From a checkpoint of a small transformer trained on Wikipedia: MLP 640 SwiGLU.
Each number is 128 + 32 x the weight over its row's rms, rounded and kept within 0 to 255. Layers, rows and columns count from 0. The size above them is the row's rms in percent of the matrix's.

# layer 3 attention value, 128x160, rms 0.107, rows 26-63, columns 80-159
size [ 97  97 106 101 102  97  93  96 100 106 102  95 105 109 110  94  94 103 115  99  95 103  97 100  97 105  86 104  90  90 106  91  99 100  95  95  92 104]
[[ 52 107  86 135 133 174 112 107 128  55 209 155 113 144 109 115 138  92 110 132 114 143 139 162 167 143  97 109 140 161 121 134 145  92  97 181 145 139 173 117  57 149 110  74 141 146 168 125 121 129  91 203  89 132 122 111 141 114 106 156  48 113  96 155 122 149 105 113 155 128 148 118 162 158 119 135 162 113 151 121]
 [ 94  71 146  88 157 111 107  98 141 135 108 124 112 137 141  84 158 144 114 132 101  79 124 182  94 180  68 145 127 151 130 141 147 158 130 103 113 119  71  92  74 141 109  97 132 151  29 117 132 127 127 154 142 142 101 117 151 175 155 177  98 164 157 135  79 114 128 126  69 189 123 130 110 121 186 154 139 154 178  74]
 [173 138 176 126 144 122 155 148 121 107 139 127 120 123 103 142 125 209 182 127  86  76  96 150  95 136 146 157 149 166  85 144 131 185  75 166 194 113  52 139 166  91 162 144 120 149 125 185  98 148 156  96  78 129 180 119 147 157  90 167 142  55 135 100 125 158  84  80 137  82 154  83 143 110 135 170 176 121 154  92]
 [143 116 162 105 129 156 164 104 177 124 143 217  93 134 147 128 113 100 126 115  93 163 148 164 205 199 161 175 101 181 112 149 165 147 184 103  93 114 123 146 149 113 157 128 188 148  90 143 149 117  79 133  95 121 142  91  72 117 103 119 151  94 155 154 139 139 148 121 106 163 173 130 149 137  80 132 121 109 116  79]
 [135  67 129 109 106 202 136 154 153 134 115 132 119 138 106 100 106 144 143 101 119 138 183 130 144 135 143 148  82  85 165 114  29 102 115  92 173 158 113 155 135 142 164  86 145 135 164 123 122 106 146 156 193 135 139  62  93  67  95  59 115  76 242 151 170  95 163 104 193 157  91 133 144 162 164 144 117 143 130 125]
 [155  98 155 161 115 124  87 120 174  84  96 142 109 116 101  85  93 147 108 162 112 145 122  69 156  88 100 119 148 119 141  87 155 112 117 154 184 140 127 119 121 108 129 133 138 108 159 125 156 100  76 128 150 106  87  88 117 113 158 136 146 157 175 155 124 173 185 143 130 143 123 146 143 161 109 126 134 149 221  67]
 [ 97 120 109 119 158 119  91  98 138 109 106  82 111 155 153 201 101 152 139 139 158 118  99 135  97 140 180  97  76 185 144 125 176 129 100 104 147 137 115 143 148 100 159 117  68 171  86  73  41 124  85 138 109 180 164 160 115 134 142 130 116 150 134 148  89  96 123 132 119  82 156 113 101 176 208 115 172 187 100 105]
 [160 163 123 123 110 184 118 156 153 147 126  86  87 143 100 134 131 115 196 141 119 135 163  82 165 126  88 153  80 113 173 140  90 113 156 190 163  62 126 144 115 166 116 102  90 200 196  65 154  84 134 129 108 141 146 112 108  90 159 139 145 101 101 124  78  97 112  94 126  91 112 105 132 147 162 135 166 124 146  89]
 [128  68 100 141  77 104 110 116 121 127 125  98 147 128 168  89 150  74 154 158 153 159 167 128 200 122  92 145 141 120 151 124 151 156 138 121 115 157 162 129 124 121 159  73 119 146  93 150 143 148 166 104 134 122 118 139 142 152 173  73 159  95 135  73 121 133 169 139 136 190 197  98 108 168 121 109  97 170  96 137]
 [110 146  55  74 116 120 114 174 113 153  64 121 112 160  86 118 103 105 188  61 118 112  85 127 156 143 109 147  98 134 138 123 149 117 178  84 183  94 174 121 198 168 121  96 100 158 105 138  98 116 135 141 118 159 136 143 129 104 128  83 128 111 156 120 131 132 159 150 152 161 132  78 117 194 174 119 183 108 115  86]
 [124  94 158 179 114  76 159 122 127 150 159 136 105 121 138 211 137 155 147 113 137 196 140 122 130  90 177 102 141 103  96 135 125 137  88 146  98 151  84  74 134 151 132 150 103 164 184  94 132 153  72  82  73 118 145  81 135 184 124  66 123  94 161  84 129 127 109 156 112 134  76 111 133 142  85  97 129 133 193 112]
 [108 116 150 126 132 184 123 132 141 133 120 125 156 128  85 163 145 102  89 149 121  64 159 158 156 128 107  73 160 132 135 101 135 139 124 132 136 125 158 136 172 140 123 138 136 126  26  85 117 137 104 105 192  90 154 134 115 148 125 121  93 109 138 160 126  74 144 178 156  93 120 122 114 120 125 100 136  87  63 141]
 [138 182 146 144 103  79 151 152 141 138  86  89 180 150 147 110 135 130 154  73 150 121  66 167 107 113 121  82 132 163 126 106 160 138  81  98 172  45 150 130 163 159 162 161 112 106 174 171 159 163  97 120 126 132 103 118 112 121  94  98 115  74  56  86 131 106 139 113  93 156 138 143 107 160 156 115 119 137 181 152]
 [156 159 126 122 116 132 127 158  77 100 150 105 101 194 175 179 161  68  91 130 151 137  62 128 100 109 111 130 161 106  85 157 114 147  54 117 133 109 148 131 157  85 126 175  92 113 120 146 181 115 135 113 144 141 100 146  74  84 141 130 107 104 144 119 108 108 140 138  83 143 140  86  97 142 119 148 134 141 197 101]
 [136 140 115 141 114 102  71 123 185 157 122 153 128  78 135 108 100  65  71 160 114 166 133 132 157 128 150 114 124 130 156 169 116 127 101 139 132 140  99 123 104 244 127 130 163 156 112  60 132  92 116 100 156 130 135 137 140 122 103 132 119 106 108 161 157 107 115 136 116 136 172 117 139 180 137 149  92 111 140 154]
 [148 125 117 140 128 118 103 129 115 110  83 132 118 127 185 136 129 124 101  91 111 190 179 107  97 105 139 135 121 160  85  78 197  65 117 108  75 120 195 133 109 120 160 112 194 127 104 130 189 130 191 126 145 145  98 137  99 109 151 142 104 150 156 157 117 132 117 113 183 150 171 119  92 117 127 139 141 118 142  79]
 [115  78 144 188 166 146 151 113 180 159 113 117  94 194 146  44  48 164 124 110 116 125  95 148 118 127 127 139 146 157 138 151 164 139 175 190 110 136 167  79 137  73 129 163 176 131 160 138 172 205 121 142 106  64 161 122 115 191 146 165 110 109 104 132 146  78 121 121 135 108 135 159 125 180 170 132 143 124 136 164]
 [125 120 128 171  99 148 125  62 133 128 184 106 122 204  85 177 137 135 153  94 121 109 119 148  32 141 100  92 155  71 174  67 147 147 165 117 124  74 135 143 100  89 139 131 158  83 191 117 172 112 154 135 222 104  81  70 149 189  88 147 182  95 110 147 141 144  90  87 137 129 117 118 160 125 153  76 152 159  94 168]
 [164  97 123 142 103  47 119 219 130 179 134 115 137  92 146 155 114 154 151 125 138 101 140 185 101 140 177 184  93 170 179 186 116 114 126 158 142 141 131 132 159  61 151 220 110 177 140  67 126 102 140 131 149 169 130 107  86 123 105 122 112  92 106 169 127 167 152 118 146 116 142 113 185 101 164 131 167 125 136 137]
 [ 55  79 104 132 172 128 122 119 216 186 101 119  60 160 117 166 137 167  70 105 119 152 117 121 173  98 130 121 152  86 151 158 148 160 139 155 155 135 129 118 143 156 112 149 150  91 104 162 168 131 136  78  68 176  93 119 118  68 159 184  95 102  73 150 113 161 101 103 122 182 152 181 116 153 139 110 196 126 141 128]
 [142  87 123 119 151 122 127 101 115  62 136 129 185 101 146 115 106 126 168 154  60  80 194  81 141  82  84 151 145 145 119 142  76 106 143 101 166  91 114 158  95  88 179  91 166 107 116  78 120 141 126 125 141 109 195 119 171  83 103 140 135 138 135 145 148  67 114  95 149 138  79 170  96 127 192  87 120  66 126 108]
 [127 192 125 123 102 127 140 147 101  75 126 154 174 161 105 151  95 162 124 129 160 142 151 127 143 133 138 127 143 160 112  77 126 155 136 149 173 196 249 128 128 146 156 140 137 160 105 195 128 173 160 145 189  89  99 122  98 109  84  83 129 190 130 160 127 118 125 155 149 165 156  87 148 195 152 125 124 108 138 163]
 [105 124 157  94 147  81 150 111 103 165 160 168 151 126 183 155  60 136 200 146 118 124 121 126  90  96  94 181 146 121  97 152 131 203 115  77  79 169 120 119 187 129 140 145 174 128 119 192 164 143 122 191 163 164  95 115 119 137 137 197 144 134 137 142 106 157  82 120 164 130 100 196 137 127 134 143 159 102 173 133]
 [156  96 113 115 133 141  88  80 163 133 160 168 109  97 132 123  90 127 128 119 137 164 108  76 167 115 104  81 169 119 130 144 139 143  92  90 100 123 166  64  95 134 127 161 193  97  96 133 163 109 112  54 120  93 149 109 166 136 126 123  68 184  96 135 124  87 179 144 115 166  56 160 120 146 136  96  84 117 165  69]
 [143 117 130 107 143 173 127 102 129 120  78 116 151 106 111 108 168 156  89 106  94 153 116 119 153  98 111 142 143 111  94 147 109 122 134 123 159 187 121 131 154  82 174 185  31 184  92 103 176 107  84 149 147  97 119 153 122 191 160 110 174 104 191 158 121 149 123 135 147  79  85 156 142  92 105 122 106  66 129 168]
 [155 136 128 107 134  51 131  81 182  74 136 128 130  87 111 106 156 126  66 134  59 129 137 105 213 134 118 189 153 173 122 128  95 135 199 127 143 124 123 156 111 162 128  86 121 125 119 181 132 196  99 102 163  86 103 104 121  64 110 101  92 125 134 134 168  91 103  93 141 183  94 144 108 119 142 115 114 157 181 129]
 [188 148 105 161 125 175 120 173 178 161 144 160 103 140 100  76 163 108 145 137 110  99 113 128 183 126 113  77  86 170 107 124 106  70 158 152 176 133 160  79 172 145 130 130 166 106 160 117 129 143 105  47 132 130  86 155 107 201 164 165 116  51 120 153 108  78  91 116 148 184 160 116 140 100 139 160 204 132 113  90]
 [161 142 138 138 145 161 145 134 130 191 137 232 148 106 147 140 154 170 168  89  97 153 125 114 136  92 116 121 157  96 146 113 165 165 105 153 111  82 115 163 171 127  95 110 140  68 155 142 119 117 162 147 110  70  74 123 153  67 143 142 178 111 110  85 116 158  93 101 181 137 134 187  91 138 132 159 101 134  93 134]
 [ 95  40 112  98 159 180 160 126  87 130 189 190 109  80 194 120 107  84 177 145  49 149  72 191  99 124 142  98 125 133  75  85 127 111  99 162 143 170 107 132 125 125 160 191 162 122  84 173  91 133 128 199 122  85 107 163  92 104 111 114 105 202 138 159 118 122 128 114 139 141  81 129 123 130 139  83 103  57 132 135]
 [ 67 178  98 170 111 135 154 150 146 120 116  61  75 109 123 153 156 182  89 128 107 158 139  73 119 131 150 104 179 160 171  78 109 133 159 171 175 126 128 165 110  57 129  99 137 141 170 154 131 182 141  73 128 130 108 169 147 130 167 146 131  77 157 149 157 158 155 114 140 158 147  65 115 111 127  56  98 148  86 137]
 [ 90 170 150 152 102 118 120 145  69 184 147 146  87 184 139 152 138 183 148  97 144  88 110 146 103  71 146 202  99 141 142  98 147 153 104 128 150 105 121 157 174 215 120 115 138 120 157 143 102 122 156 122 135 157 107 154 161  96 142 144 116 162 102 121  86 148 132 150 164 116 111 144  99 129 157  77  92 115 103 156]
 [108 145  98 102  89 168 143 160 115 131 240  87 180 128 131 108  92  56 177 118 120  51  87 167 136 135  91 144 106 151 130 106  95 116 128 182 127  99 153 142  95 147 120 157 147 135 122  92  92 156 119 123 117  94 117 142 142 128 107 117 188 119 107  95 105 107 132  93 153 115 142  92 124  87 137 195 124 158 117 123]
 [117 139 113 110 151 175 124 169  92 154 180 121 161 125  79 162 105 145 141 145 133  98 147 170 143 191 118  91 145 130  97 212 143 105 139 116 136 110 189 104 131 168 102 124 152 103 124 116 151 119 140 128 119 131  86 133 140 128 144 170  48  84 131 138  86 143 113 112 129 148 157  99 130 169  94 133 171 134 170 140]
 [130 104 109 148 131 114  99  53 143 121  92 108 108 128 178 167 151 107  85  85 155  62 125 126 117 103 121  84 147 162 151  98  70 107 145 171  42  62  86 146 100 181 119 123 152 113 119  95 111 111 119 115 116 131 110  94 119 115 136 164 103  99 123 164 136 102 142 101 121 113  87  91 100 160 144 152 101 177 199 122]
 [111 111  97 132 119 133 121 117 131 148 169  78 137 168 133  79 126  91 128 139 141 129 166 154 123 107 153 127  72 131 140 153 178 119 150 131 224 118 199 135 134  71 135  92 109 135 108 117 134 132 125  81 193  95 141 122 138 150 162 137 153 110 136 128 105  87 142 194 162 140 117 125 166 137 135 118 160 140 172 189]
 [104 101 124  78 122 166 129 107 101 115 141  75 118 148 129 160 132 159 122 132 103 174  74  92 134 122  89 180  65 159 113 122 100  89 160 130 124 120 142 139 189  95 109 101 116 115 124  47 122  81 140 144 106 125  95 145 148 160 101 130  72 195 100 104 133 143 155 164 103  53 122 135 104 200 162 116 112 112  88 113]
 [118 151 114 152 124 195  82 106 113 132  79 106 117  99 137 158 137 126 117 110 121 114 135 183 176 142 137 146 175  96 144  92 167 133 136 114  92  93 196 100 128 131  63 106 100 135 150 151 160 219 144 142 139 170 190 133 101 107 148 128  87 128 122 134 117  97 157 129 121 152 186 123 117 159 184 172 127 124 138 131]
 [122  50 113 161 151 101  93 129 164  90 141 139 135 169 139  90 135 170 118 187  77 147 159 136 125 131 181 168 150  76 168 148  93 141 162  81 158 146 140  87 102 106 162 159 137 173 148 145 156 149 138 131 143 113 110  84  94  91 104 127 133  95 116 135 158 126 127 129 119  97  87 148 108 201 119 104  91 114 125 173]]
# layer 3 attention output (transposed), 128x160, rms 0.0977, rows 26-63, columns 80-159
size [ 99 105  98 100 101  97  94  94  99  96 103  92 102 107 105  98  91 102 112  96  99 104 104 100  95 106  78 103  87  93 104  94  95  88  93  95  93 103]
[[123 101  96 130 112 109 119 131 130 147 106  56 149 123 169 111 131 133 159 182 125 143 117 118 132  89 107 145 169 153 122 124 155 126 131 107 152 128  81 111 128  90 175  86  97 134 114 105 128 123 147 151 127 135 219 109 152 121 134 108 147  87 171 140 135 132  92 197  96 122 156  88 158 104 100  99 133 154  95  93]
 [135 187 119 200 154 179 169 152 154  81 161 124  82  73 125  99  74 112 170 122 219  99  78 102 116  80  88 152 155 145  94 134  76 139 137 182  46 144 127 119 168 174 165 108 124  95 168 122 180 136 149 102  91 143 162 162 155  94 141  98 185 136 109 152 138 141  57 143 189 104 124 129 168 135 115 104  92 137  98 156]
 [ 96 134 101  73 139 133 145 149  85 102  91 162 114 122 131 120 166  80 139 105 108 133 128 102 155 103 118 130  96 118 165  92  86 134 144 143 149 176 111 130 136 142 124 105  70  72 153 131 141 179 117 148 129  87 121 120 167 130 152  72 147 128 134 171 214  99 178 116 145 157  67 161 138 118 154 145  90 133 120 194]
 [131 179 127 109 113 115  48 128 139 121  72  96 112  93 120  70 133  59 149 141 139 136 183  61 113  99 133  90 144 119 151  96 147 164 120 158 126 114 145 145 152 147 150 127  97 165 165 145 129 135 158  67 181 118 125  64  85 122 124 115 149 178 120  99 136  88  97 130 141 126  88 124 103 116 145 181 150 150 135 112]
 [120 132 138 104  97  77 136 121 138 136 152 159 131  88  93 131 147 114 150 106  81  91 113 127  95 148 142 113 175 172  70 145 101 104  98 147 130 116 120  69  99 186 123 154 131 157 164 177 169 157 125  83 110 119 206 108  96 126 143 187  73 179  85 141 132  71 187 170 142  90 162 109 143  74 142 119 131 159 122 100]
 [ 61 103  92 113 114 101 109 112 145  99 154 122 114 139 146 146  95 112 124 135  38 115  89 115 121 147 133 164 149 153 150 110 110 164 138 116  84 113 110 105 146  99 143 105 114 156 139 144 160 178 203 104 105 113 165  94  75 122 115 194  80  96 106  80 132 116 123 148  70  82 154 152  71 122 101 115  59 144 105 145]
 [135  80 202 124 124 104 136 190 122 103 181 103 113  85 143 133 175 155 150 121 124  81 145 112 116 193 120 141 112 150 160 163 143 109 114 150 133 167 180 125 135 137 107 155  83 134  99 149 177 145  73 162 137 149 126 172  97 157 141 148 200 141  93  96 199 112 119 105 185 153 118 132 171 102 105 176 149 148 188 113]
 [ 77 132 136  92  92 169 152 113  94  94 143 162 143  88 155 100 164  90 113 165 123 104 116  97 106 142 165  63 212 157 129 198  83 118 133  76 138  86  90  80 101 158 120 182 138 106 111 113 119 203 122 111 141 137 111  80 129 190  86 122  84 130 107 122  70 164 178 111 100 158 161 103 113 135  88 111  22 104 164 156]
 [ 89 128 142 121 110 110 182  98 121  74 153 151  75 157 110 141 152 123  96  94 139 134 122 124  96 145 109 175  95  49 129 110 175 158 123  98 159  99 141  61 147 113 103 123 129 125 143 136 119 146 134 102  58 125 179 152 131 141 157 143 145 118  87 162  82 117 112 154 122  87 120 149 189 138 102 179 143  87 107 151]
 [139 174 179 124 119 138 140 130 173  53 147 108 137 119 101 119 128 202 128 157 169 109 151  98 107 100 103 106 124 198  56 200 154 174  82 145  95 128 121  91  61 114 126  87  43 106 110 131 148 193 161 124 149  73 148 155  90 146 106 121 149 108 104 115 107 105 145 105 144 128 147 127 120  60 110  90 148 161 147 128]
 [ 80 138  94 117 138 166 169 189 142 137  93 113 176 174 166 156 184  84 123 120 151 117  86 151 188 145 139 115 124 187 141 119 118 177 111 152 185  73 137  86 165 115 180 179 176 157 123 175  79 164 130 158  87 171 131 150  73 172 153 154 152 167 182 109 114 103 152 140  77 184 135  84 167 102 116 107 102 122 149  99]
 [153 127 122 156 153 109  76 174 180  78 113  67 102 139 133 146 159 143 177 160 133 164 118 169 138 155 144 108  90 139 141 171 165 141 160 160 142  71 156 115  76  72 123 129 174 150 186 170 190 129  98 106  99 114 186 142 158 108 181 177 165 134 116 168 130 155 142 105 126  83 100 161 141 140 150  72  92 105  48 135]
 [160  78 129 160 154 123 147 149 110 156 121 123  84 112  90  92 147 124 114 163 146 187 131  96 165 100 158 151  84  70 153 136 127 195 127 163 153 140 125 142 155 109  93 112 154 140  97  24  94  74  73 118 103 137  53  96 123  87 147 210 116  96 119 122  94  94 128  96 103 138 152 126 136  39  51 144 121 121 127 142]
 [159 115 178 143 173 102 129 161 142 156 139 173  96 161 129 165 162 172 110 157 112 113 135 164 164 151 146 109  86 116 103  86 136 176  70  94 135 169 147 158 167 177 109 173 134 113 138  74  86 114  81 154  95 161 161 107 168 133 149 191 146  96  94  82 154  77  94 160 123 138 143 154 159 121  89  73  93 137 202 171]
 [132 136  98  94 109 143  81 111  85 108 166 100 155 182  82 110 120 122 185 154 109 106 118 113 102 100 118 127 199 154 129 126 191  42 168 144 175 197 143 151 126 115 136  99 138 143 104 130 107 138  73  92 123 115 202 100 109 166 118 134 143 120 158  96  48 196 152 177 174 139 153 126 145 171 134 189 161 105 157 158]
 [108 139 156 100  90  62 165 146 131 178 188 133 104 101 156 142 211 178 109 185 132 179 144  94  75  79 137 149 172 150 139 159 140 148 149 135  99 138 105 162 120  83 173 143 125  98  85 107 163 123 129 129 151  89 142 103 203  61 118 138 201 158  99 169 181 136 110 192 113 102 134  71 124 140 126 116 135 114 137 177]
 [132 144  68 105 117  98 123 188 139 167 142  77 147  84  87  93 139 112  93 126 185 129  89  82 134  71 127  91 149 167 138 137  89 143 141 136 117 133 114 162 106 117 144 106 147 124 123 107 189 135 222 133 126 197 176 114 154 102 117 124 140  95 144 139 123 113 100 140 160 111 130 105 138 136 149 166  71  93 180  55]
 [169 103  67 117  87  92  77 212 122 178 134 137 101 117 157 155 164  61  91 155  99 155 163 131 170 138 131 110 157 143  98 136 105 119 167 110  80 117 101  63 118 150 100 126 141 163  80 127 143 194  87 149 135 109 140 145  83  72  95 143 104 145 160 171 168 185 142 129 135  99 102 120 127  98  97 154 120  67 129 109]
 [175  85 172  85 110 145 133 137 129  88 124 116 115 140 163 151 192 107 116 109 149  83 146  77 140 119 183 123 116 155 154 146  97 128 111 100 151 156 143 117 146 152 142 101 106 143 127 134 166 138  84 163  93 148 124 132  99 181  90 132 174 139 122 121 171 138  98  44 151 160 143 160 125 112 164 150 126 135 205  60]
 [168 180 120 132 105 158 145  92 107  98 129 129 160  86 109  85 118 128 143 122  79 174  82  74  68 147 129  92  74 157 124 118 127 183 135 120  74  83  96 148 170 110 152 131  76 133 119 120 202 111 114 103 149 131 113  98 113  94  89 137 119 134 152 142 127 147 147 145  93 181 149  63 137  92  89  70 102 141 139 118]
 [ 70 130 155 119 137  76 101 144 145 149 119  64 139 143 153  98 127 145  81 123 110 100  75 135  97 129 168 147 161 116 117 176 119 135 149  92 138 105 138 112  84  88 148 207 149 151 136 167 211 161  96  90 168 121  67  76 156 152 151  87 123 149 142 184  95 152 180 124 114  26 153  63  86 146 134  93 137 168 133 160]
 [173  99 120 112 115 146 138  92 139 147 189 117  47  93 135 122 122 181 127 175  87 109  95 146  56 123 125 158  55 109 126 196 161 117 131 132 140 136 130 132 119  90 119  96 130 110 139 132  95 111  70 135 100 151 174 104 111 176 158 152 103 105 100 129 151  91 115 118 124 123  93 122  99 110 104 151 162 119 166 153]
 [180 166 120 141  95 163 170 136 100 171 122 138 118  84  94  84 151 107  78  92 186 120 111 108 139 104 184 141  77 147 144 124 123  98 200 108 156 148 106 123 135  76 162  88 121  82 176 157 134 133 166 105  92 139  64 166 145 142 148 111  55 163 110 118 120 131 109  54 129 140 132 120  74 139 154 171 157 117 159 124]
 [121 133  85  95 170 160 130 150 157 161 118  70 129 212 143 100 121  89 137 112 113 128  98 167 127 130 150 147 104 165 154 151 105 122 120 158 169 129 168 139 125 136 121 152 129 128  95  66 110  98 178  73 135 152 184  98  63 155 102 157  74 127 146 150 108 131  97 159 145  67 127 150 101  83 124 100 173 155  49 164]
 [169 154 130 120 115 130 117 144 118 110  86  77 151 146 151 151 155 124 166  95 147 168  99 198 115 142 146 132 172 169 115 149 137  94  71  56 169 103 140 167 127 135 151 135 106  94 113 158 151 159  91 188  89 124 153 125 115 191 201 148 102 119 106  90 118 170 142 183 130 144 104 133 153 140 110 155 117 147 103 117]
 [ 65  53 118 117 124 103 147 124  95 159 108 102 117 145  81 137  97  72 175 123  94 149 177  69 158 162 133 135 144  79 114 103 117 123 123 113 107 123 114 182 192 110 104 165 141 144 135 101 158  63 105  64 138 168  65 109 102 113 182 122  75  93 120  94 119  88 164 178  64  74 143 100 106 125 108 127  91 140  68  98]
 [129 108 107 121 116 126 108 147 143 127 113  87 137 188 137 118 153 120 148 138 181 177 109 114 118  93 100 103 190 113 106 124 145 108 107 138 103 136 137 110 125 161  93 117 125  81  48  75 167 150 138  76 105 136 153 117 132 116 107  78 148  86  65 161 149 108 203 134 155  99 122 174 163 133 142 108 115 116 160 162]
 [ 88 162 105 115  80 111 143  74  60 126 131 119 116  98 138  81  71  96 101 116 123  66 134 115 122 166 107 134 161 120 150 117 118 161 128 126 105  88 125  86 142 141 110 101  81 187 116 120 127 112 136 140 201 118 200  88 125  96  70 164 125 145 151 145 113  92 149 146 121 127 147   0  70 183 143  83  98 108 186 128]
 [176 110 141 102 182  82  99  95 155 211 127  92  97 131 127 215 103  89 108  65 155  96 114 124 153 108 123 109 102 174 112 177 169 121 107 155 164 140 136 203 126 133 123 122 141 103 134 167 144  67 143 118 146 117 197 113 166 142 104 130 138  93 106  89 117  82 122 144 148  95 171 148  85 180 110 139 132 133 102 116]
 [118 112 131 142 116 117  68 118 104 140 110 167 169 107 158 174 173 104 119 110 114 166 133 165 172  93 145 100 139  66 148  91 113 117 119 142  66  93 128 155  63 120  51 130 204 153  93 105  90 110 125 137 132  95 108  99 122 126 158 199 104 103 161  76 139 159 160 164  98  85 114 188 136  89  81 167 146 108 139 141]
 [198 126 102  98  94 128 123 109 111 151 119  96  48  75 111 107 121 145 155 108 164 125  97  83 184 193 123 142 116 157 109 173 112 134 147 129 119 163 151 101 146 161 101 116 164 166  92 121 136  50 130  65 132 158 156 136 106 170 106  99 107 127 155 129  78  85 170  86 117 184 196 116 121 162 158  87 161 130 105 164]
 [197 118 145 123  84  98  66 115 158  91 161 152  91 120 113 150 191  99 105 137 158 118 147 124 113  76 160 122 137 154 141  97 194 104  83  94 160 156 138 145 127 145 144 162  74 139 173 124 122 135 157 132 146 148 158 179 147  77 114 133 155  91 133 150 107 140  95 124 120  71 108  71 156 123 170 106 118 168 213 136]
 [146  60 135 135  76 106  84  92 124  93 160 171 108  87 173 104 149 180 107 142 159  97 149 112 138 138 146 172 103 119 124  49 152  92  96 106 137 168 108 127  98 124 128 105 140  86  75  87  94 115 153 117 180 163 153 163  88 129 122 112 122 161 158 173 180 151 144 105  88 130 108 134 139 111 106 130 135 159  89 145]
 [ 31 186 114 165 135 146 122 171 151 202 102 112 173 159 114 113 116  77 126 126 119 136 102 150 102 125 115 109 130 100  68 105 134  76 125 154 149 155 121  74 153 104 138 102 165 146 145  94 119 104 107 134 142  85 138 145 168 126 142 138  75 136 125  88 102 171 109 128  55 131 178 142 154 128  81  86 116 157 125 190]
 [166 119 168 155 121  93 142 148 170 120 131 116 128 126  98  98 184 120  99 103 116 147  93 199 119 113 115 112 170  94 150 130 121 121 159 151 132 184  83 136  55 109 146 147 179 124 145 116 142 172 150  63 105 156  73 181 119 109 172 159 103 108 134 151 187 143 138 128 142 131 209 115 134 106 143 184 114 103 109 151]
 [104 130 105 104 164 102 179 141  88 144 144  87 121 130 137 128  85 138 149 172 152 127 133 152  57 158 139 129 124 139 192 213 151 159  61 171 126 108 123 163 112 162 147 165  89 101 120 122 134 212 135 151 127  86 127 147 127 136 188 131 141 135 121 163 115 124 112  39 125  89  91  65 164 123 171 185 142 164 157  94]
 [123 120 154 128 101 130 122 115 133 141 134 128  56 134 164 101 114 120  96 156  93  89  85  90 108 113  60 102 117 133  70 137 109 159 151 119  83 118 115 108 144 191 111 126 113 121 136 125  78  88 118 157 138 103 140  98 125 123  67 116 174  92  98  89 148  69 102 144 113 164 130 173 118 156 149  10  91  72 109 124]
 [113 136  93  96 130  71  98 140 133 138 123 139 179 151 100 112 114 138 155  87  68 165 153 100  81 147 122 158 135 139  99 197 114 106 171 124 146 109 112  96 110 149 139 130 107 105 156 176 164 129 153 106 116 140  91 112 101 163 147  93  80 127 172 165  40 139 116 160 146 135  83 147 112  79 120 161 111  91 108 140]]
# layer 3 attention query, 128x160, rms 0.137, rows 64-68, columns 80-159
size [ 75 115  91  73  87]
[[ 78  91  87 152 147  62 190 158 188 109 125 155 172 155 126 140 127  79  85 118 144 141 171 160  76 137 133 169  69 128  79 100 114 167 126 107 122 180 137  90 137 124 143  62 144  77 135 155 126 154 147 116 166 157 113 101 134 105  90 184  94  86 102 134  66 106 133  63 174 171 150 120 120 201 162 150 130 105 115  82]
 [138 152 146 131  91 168 108 138 134 121 167 110 167 136 155  78 109 139 141 122 166  89 115 127 121  86 106 139 159 141 152 184 115 113 166 165  75  86 150 126 151 150 104 191 150 119 166 142 112 113  50 104  78 123 126 139 158 149 177  46  99 156  95 157 191 128 163 150  75  90 101 160  93  69 114  98 117 166 141 137]
 [148  90 118 137 159 108 166 125 131 138 128 135  94 117 143 178 160  96 118  93 105 171 150 171 111 120 184 127  65 130 137  84 142 109 100  87 125 161 118 121 125 142 152  77 148 134 130 183 141 155 108 124 151 110 100 103 120 107 126 169 112 123 172 128  72 142 110 105 189 132 166 138 143 162 158 139 149 106 107 120]
 [116 142  91 172 131  48 134 161  92 113 184 175 109  69  89 156 156 182 111 150 199 104  43 145 104  60 129 109 103  88 127 139 101 125 159 154 143  85 167 135 133 140 137  89 137  92 143  87  98  81  53 108  77  99 153 153  99 105 123 128 132 142 135  92 167 122 151 142 167 120 111 121 143 119 153 173 117 162 120 170]
 [139  58  96 115 172 133 165 102 146 134  81  95 121 108  98 117 101 119 152 140  54 114 131 119 103 140 122 156 112 109  96  81 186  76 139 142 152 109 153 121 147 172 105  80 125 146  94 146 182 113 153 116 138 127 142 114 144 104 124 104 117 166 223 131 103 116 151 134 161 149 199  89 134 105 114 153 153 121  82 139]]
# layer 3 attention key, 128x160, rms 0.142, rows 64-67, columns 80-159
size [124  94  91  91]
[[ 76 128 137  89 124  72 148 125 170 127 117 117 119  77 138 187 168 123 112 157 120 159 154 105 103 108 119 166 102 128  92  90 144 180 105 108 105 171 145 121  80 102 145  46 184 112 166  98 176 135 152 128 149 174  69  91 111 116 125 169 118 149 117 114  76  91  82 144 197 140 157  94 197 173 134 174 153  70 106 119]
 [124  58 140 141 124  64 122 152 112  75 112 142 107 110  95  56  80 137 139 129  76 161 134 127 104 151 148  92  50 113 111  93 108 149  57 112 186 177 137 158 151 141  94 115  54 124  72 108 101 113 110 149 127 128 137 164 111 152 128 191  99  95 134 109 100 131 141  84 167 130  74  90 147  76 127 135 129 150 132 169]
 [ 91 200 156 100 119 142 154 103 185 113 160 157 105 131 124 176 137 113 150 177 138 119  94  56  80 151 117 186 142 130 147 161 147 158  82 123  75 119 125  86 117  71 127 188 160 174 116 166 233 161 100 118 100 160 108  88 201 157 145 196 104 142 131 119 110 202 127 155 129  99 139 139 172 134 127 145 117 142 112 194]
 [121 168 163 131 128 122 123 125 119 185 145 142 141  83 154 151 111  79 139 138  80 139 179 176  96 170 164 167 128 142 129 131  60 108  75 131 133 122 113  66 108 142  84  58 181 103 161 107 133 114 136 122 143  95 160 128 142 142  61 142 184 154 125 119  97  84  81 129 184 113 176  83 141 135 182 121 148  92 160 128]]